Weights of a small transformer language model: a variant of Adam for these matrices.
Each number is 128 + 32 x the weight over the matrix's rms, rounded and kept within 0 to 255. Layers, rows and columns count from 0. Numbers have three digits each.

# down: layer 3 MLP down (transposed), 1024x256, rms 0.0934, rows 573-619, columns 0-63
# up: layer 3 MLP up, 1024x256, rms 0.097, rows 574-619, columns 0-63
down573:123162146102203100125125152098109136080093178143097146143112134178167147128126118154150084153091095130062138137136083090086106108089108188210131020148116138173075132239060098051081112136125085
up574:164131130141131136165115154097105147120143133153137146142147074161148098094076109139091096156131108134164097112129107120135100105162149089112061111109108081065165138088153162157148176094139081
down574:155149151109113063087076102131116177153140106102109114127125126116137130132149115166124116092128154132089128181155133114175158127109160092116139111187060109136137086159118183129137129155136116
up575:138099066145073118127178133124114125186101093178096145126041065129115132096135093153130149147094083126140132127115109147105152155095192069115089139094131051143085143164192107142088113168136164
down575:099098113163133164117119120109144110147126157127142104126198145185162096149187105122158078156088131132053115165145088166125203115171150096095107159119116150108159134133084174100198103113138104
up576:162150080187062088129158071138131078133105146100169097089060099141119136115161086134107113080177116133113070116101101130103143040087201162097126097154123139158168088127131114234171139149145037
down576:078107153078142160134142125090109085115144148146107149066143116176140157148130090131160185184151157183174190080149100151108129126038106119090143078121042135111130128162135112115134136067134129
up577:126154144168149123129152130144120080118120190150123111144100164050137114090136158206110161176169172138084149087138156119092158092045159127116113089141083164126072107163120162135147140160171080
down577:102144139147101138114098127116108143113148116095125119133075166182110160188149164121194141157127122139141152110188106131109103127161145163136162165150118079105146118148128108097172073147156111
up578:132137176101163117149120203101110105118088126123154101134228142157148104105112196171110025100115089156172125112083183092168138144163139150129068140150147061078142101131124146147098131115146142
down578:161089111132150168141136093121101126167138081176130151128116172234103122105138137177139105138111130161086116109194143140094137171179080099211065114146163160146159076158107136115092167081156124
up579:143116075117110103150126140136114056162156126180156224097174121108072109111097106125129162119076137228197123115130092165127147091116139153125079150117143164127079076109145124126182131185141130
down579:078159086120112115097096105110152116132128133137108169193191115143111107088163109146093128122123114112179049097031116175092082169080119101110143132191099115100130086136102123153121143110153095
up580:164095072096135127143167134117122083079066129125160179135132118116072195116105111153072155238136071191161143123082137126126148155145145107090144183098150105104156124094141076099194134116142127
down580:116102129094120153115136155128184154115125157097104136107109133068123122142189164143140161132143182121128141065151108118116154125096119079157130139096160144183129138111109163105152137111127141
up581:149144096139078173116152131137126093146134099142200167212134071127072102133160096127146145170106087124129154133122156089172118098160158135153158112145091169191131181113112063133142158157146144
down581:154065107149157154133147132163133166099128105104151159125092108117123124101162108164062135115156109073092151102166113154111145148152166170167095086179187111103102145151146149176074131145133148
up582:157121100109118125124176120161119103061090081125144164174134166092144099114169187078088132122102100149124066102122112148126102080116136206180118117121151107094107106118122113143176117177138128
down582:132121157077095149134130182086140118103155106135108115122156127142107147099094117132123120144038113152108179138152114143079108112060098187134182113115037103105090131162089108134121110079178108
up583:130162138157089124142139136148126115107159129200168113190108161054137114124155102188101192099124091104137172093202125158177141127110185202069164100047100088094161137126157100098176102128145067
down583:147065135107128163149119138120113102135123046139086136153106189140104142147106095121086119125134088139128163150145125142113044123179110168138099160102124171198122123050138147122136134107127103
up584:140116096095121048132135081126097119106134127131068139151062061129165176065058156189092115109137083146097151109134105181154121178089089123159149109121084123113104137093095099093130094124147084
down584:139176140163119100109126176107115141090101165103103093097115125158151091129095112177173096132106109150208121146104087125122077137149115132152085132072152105114131068139135122094094142109092146
up585:136135151120117103132118126127106103162079136121131089129125085151112099141101125131114164178134155124130064064101154185086149072112060113137144099127093120131130137105189126129194114164150084
down585:146138119141196119161106110138094101088180067165105141134116081178136115098180091118088154066148141122146117105144084149070107112187157089142113152146122123082102105134138138163132135141112187
up586:149103129141096077149161094114106112148080157148112127197083117143105178134117113125133135140153110177085113108030086103042085173180151158097157176162123150152147157107148099166145165137144100
down586:135149093104080120156172122139107109137165146139141134096113141155157121116159135178084131096123208119118100132147105153114113137141111143099135124169120118130131132067149082140083197145099161
up587:131150131142079155131130171121088141114164161193135150096057128091066061106138137171112126134106090114136127101169138077176091064108147129076170121093114115092123107124180119080164077130138127
down587:139109152180202136102105166099074119150150090184107162155153159145145116094099121096134136123105112134183134130183145144162098153108103154120104127020062133096141150108112080127111113177125094
up588:127139139116142119133155164153089044084131111167157104116126148165144099154100117124148124167101142167130140115061152153122148088139145144135135102071144105196132154134156104200121117115138115
down588:136103134138121105116115141092158141102146138146142112102155165187126108093103120107113148164076100114114163145109082148120092126119103114150124127138085159103098097130165138089071141115149144
up589:130145078142148142144142082109140104114133074119107151136102125161115123165125113103095091126126106130136193137122132074178119070072151132101102109100157109104128113130163123138137136128147111
down589:154120186109117141132121143092145145119145143079112140114171105120128135117105151154135129161131149157112189167050140118085057091146115147074122083129093116137103131097135110155170124135095104
up590:148088138080149153179179102128076116174145110113146123120113158124130102123158097135117131159105138150131112142108138129164111147127132127140147151145126142164102147140094099059120131118131140
down590:061130111140144048123145174136166152156131157108116077123136105146144121126069136124122130129118130127134108125115122132162117145114120103112146180133098146139135142108132135169164147133237150
up591:173147137167100152130138102101131084086118176079137167165165135141139197116160094141067133144150086095116147101107180149128098121149041156135117123132139152144139063102115120193213112139144071
down591:109153169125131099133110125126179090149093189147109115138123090095053140101181189085099127140120111121122125136121157121098106143079173162127161135174122118069184152153042172095115153121144115
up592:130137153173143095147135119124111142091153166086206099136121106206161123125138177079096144121099037137118154119184105077180117174104131113081122133131149110156151120104110100184213131113148078
down592:187100131145083164135144127129132112087127127093075086118085088078156106169147135189146163129177158113108120109124093095142159128139061161120138202095146119128086156104143108124159109167079080
up593:165148142153134050126147150119131139145083068109138107122122124088120127086100131148041071182106049164118110059124117138108091115141122204127120217107135131102168124095169135098187174144144091
down593:116165107078089097132095163153133108162137187115087135090151083147155115131099106067161146087085115153100161104118112131149136093114159118089068096145127112111074125069126107132098110143084187
up594:135107153142146123126126118113101112130078155099119128168059154098095154070103137165120071145114096142164097108193173177144100120120092102142192106182098134085108125133111131117128068117162086
down594:129138087129162131132171130130100104162166140082135074154184176083077089085101150096097062139149153159143212149149064091131106117101100157120114144113098115094124119169106163126144147111101075
up595:133176102159066035124145103134114130188117159111109165186129104152118174170152078106126075160126147127121136132118126101122147105105141116098107114140155097121088141096143179117093054151139141
down595:110164149168075157178163103169153166127124088098163150120147103121148126126097130088104128098118188103125194104144126127117137157144132127171138113138127136127101123099143194086114143114030115
up596:100128155163150134149139126125091144075114151191098133150098115139136112078109187145136114119147040187115121124129120170056109120118194114172122185113094139159092212044130099202123068137155131
down596:149103157106118150126095141153115137090160128114028159126125065139129116110124090139154149183119119107121119143119044199116061115030141103217099122125121140128167088104134107113093137166125144
up597:186136096196154103146116109140124133157093121140072152107153100179079213141182165153105098149166094158073088101172127126095117121078101175162150127110079158140113124166144105116160082178148156
down597:181107111174116163133110087107172089100144095099213168155081126106141088194075125185091102148113141156168124135124079129100087094110132162134147139119096130135124030153134110155154082129099112
up598:142169041149086136138180091135104135130075124112141153139154107148105100067134177094104173051115152126134094133150174127135084110147065064129151118129089127118111128135091099098126056100151147
down598:146115079106149129124179110105104097135085127097135135084122133191099071090127089105095186074135125136150117122084085100128057213185126167189135145150180119150156135157158134136149105078148139
up599:160187123135146081124147128121115124182146123185122166133140081098148117109168155133119100081145148202134109115119133171126143140127162150164214144159173151134144098145186125151115104138148178
down599:101109149131123145133119167090146130114200101148099162130176064111141153117087125136188161170180100144108173049128178174084086145131159178101117130139043158108063102132093138177165145109162158
up600:140159104113113115126124139118120121136119107134097141142160110156111170138073131152137149103068128102139146144074194151121151077109105135141125086113097071072154145114131153150117088165136123
down600:159082113070100165184143046090152072122135116078107186128152160122084133139159149141144088157156114165163180168162095116140122152154122127129190124139166135089132109167088125047175093153025171
up601:132130138083123122145151119102112138076099191122138153137096124119127136128078160062114101125087137168125156081111077155041133156109027123112128058123109105140124173148146120195160139107166125
down601:066115136145194027086176164123115147144147118151123125033137163135190127100126131081137149140165149117128150115065153077131126117109129085113111131176133120098096132074066110140161141136155149
up602:142130119132111113153160143156100125131134136133120148133110123106113136128119149140124124126105124125138129101137133124116136119129125127126128124127127127143135137122141122129137123137152126
down602:135137126122130124129125127126140129127126120129130131120133131123127131119139134132130116130110122123134129122142116109126125123137122123124121129134124131127125122130123135121110130126122119
up603:123105143148138090134113105122083104159128139147119107152102169033137116155095169188146101123140037172097146121156164161072175114156126074149151103088092124106139134104178114074148119147158127
down603:110211108129123151118056114109084142125172104072072116100091180126180175085137155195093119105145112120150156187142103137134107123138085107115151171119051150145097150151101118145107118074150132
up604:157130124161101124168152143150093138127117106158181163115183073116128131122129148122131181123087082163170098029061134155111087156086102132115106135150108076152101094144116135217157074092148135
down604:080148206151123050178116114157142185090119114144124135108100064135118140148079077167100136099108087132103111101161114097123161114098097137118152183116113145128184125129080106164161117148128122
up605:104143136171121139150148120122102114148185153161179123110083112140142186221095109079087134104071107092142154118133154099101113116099138160084147125134124157108137175129143151190151092180137084
down605:119115142161149132140115079086152120187157096087151146138137151092097139165163132126130159147093198160166135119132055141134140204121190093163104131101145144127152237187123136115174101147092167
up606:120127118152085113137114105129110083122136159146158150168091133156113115095125088163123061167132075191133093073073168151084102134171116169054156126143117133170161165141074154170147125142137144
down606:093123155201107101112149105155091097132089117081131141117091133135145107121160091162143126179135114157183073147068115126140122160116131173082142149096108126105112148115116144144094150171082183
up607:182138159134117121135125139113105128143166115173077163148092108109138147156119117099107151168106146208063071134092123138095085108072147142132108157070139153167113157127130141164121135113151139
down607:132120095129148173195157163118092118159104098136125147113107135195092062119141155140126147076188156144136079131141093189144050145090173150117095120124069106098120082187040133114099167097110135
up608:191164067124114134103127107129121113111122089096198129109145097115116176111193120150136047138122084144117137100152181097105108083151088121064209184151111160141081164160107113126128140153147180
down608:141127121141107121094136145096097070096038087062170133041133102114100080148081093156073090123124144114164146125140069172100195117084119162074162172143141152192127099133096134174132086118141124
up609:166133116158082087136152144113103133138124100173157131154110073108119144187205129143148163157160125114138115124116161086121105146106186130121142111175155121138209146110195117151167106143155136
down609:135140124115140108074142096154107154192122084152140131152086178139102130136188087042127137170101124153093129111120150165127176096030103097112177196112149109115100166133151162103110144138164117
up610:126122083134109062141127084139116153143157113087150128125156077071134157079145170120058116169130103107100150090081095130168113075128110178062121052098156132142104100131103145148136128119147178
down610:079143125122090127132124077135119218106106192151133166120108111085090151156105108083114116064143126137132157137117113138178115105106137119179096130103191179102125131105109176109099127125049102
up611:135147165160094084132134149146120154140092143142151113158150064137121097148169148112122144072150083155096112124164128107115152148063093129080099126124075115200116172170137135081154118091148076
down611:180165115057133127130137145039166095130101085122137106132152137097090149089097140126145141126104128102143101113119074164081133123087107104135105115103104099154135111128158140054125140101095128
up612:167111090126136129151132118150107122110102135110164108140157090111185165105115182108083039097121121144055147083085193094107140099113094152155155178115109143102144154056088109134154127119140136
down612:118126138142102105061146094098149119143156121148155127102063097169063092132163147094057074111145119114043072178121093187128159120081149122173108122120152144108146089127141144127094067144108118
up613:165135144093125122154148156132095124142146110158108122146142089134163150165166088139104134186154102124113135103104107101118113091076158119090119178077130127122121186141104166087111126156154135
down613:098092136131128134115155142104097154152128132123081143162144113112116130125072134098157140089110091120163113128077146086128121093126240114159165100158114188077160115103074150133049147130162129
up614:120101120124110140143121092207102076180104146107128133131118132095083162162096100118118152103109158136145129060098167133105154110101122158136147144140097127131141110110159110097111130100142100
down614:143165122165127095111106148086109204108102132158145137155128110154161104107159175136129141138136121151121120108123146118153140125128106090109093078133148097117116134111109128150125118136100139
up615:145132124198124085130113107120113143154164128136135123163145135108072141112074141152078093112089128137084060048107128121124125108108095146100235121109087062143106164162129124080117061080151100
down615:150105112128125110145172127084096122149130123154120129172133151157133118105076134112154138115210170159155158084101075081161099150127086137095119095094115105140168137135159139151103199153101120
up616:142136134141140100142113161141120126137106118105141121161094062140084113137069152086141091151128115077117168126147154105126151085135127132083156088074111108149168178140157146202169087171139105
down616:208085120122129136121154139163130186127146149080111087095105152129090118120144122098141103175158166114159102147143080163189141165044170121101187142126114085127136174141165098098104126170032182
up617:197154164113087083187143162131113077180119197196122139137142088175087105097118155122122173069119159109110135123091142100132135140124128174069136165160129047140153170050095131104174097162153072
down617:133117133098088081140134151104173162129082145114040081087150076164102169127090143137108170160157131178149195144155202100094100117161140171165114143141093121136121117124152162183141134196121129
up618:123128130175112183144136120111111127088073174127151146112177128145155120145111105177117128138143136124161108120124144150096093085126094165116119165141094120116115115111172118147188108079143144
down618:159160166130219136123143088063112101164088136098147156085097156099098108144148108106122144129081174129185127141115054155138132130145130152164133115133044128116127162128103139192111105089173182
up619:132134156136074049148114089110115144163207182128144130104120125147095150108128148172104106152155149105110133113130141116198102130127087140109170138091100107139166117161111144139071099117144153
down619:072160114091061094134084138100157157107161113170161162145111131161115150105117111136098121126158095144143110176208193132120154058125115121136099172127085139118109130095097117126121159148104127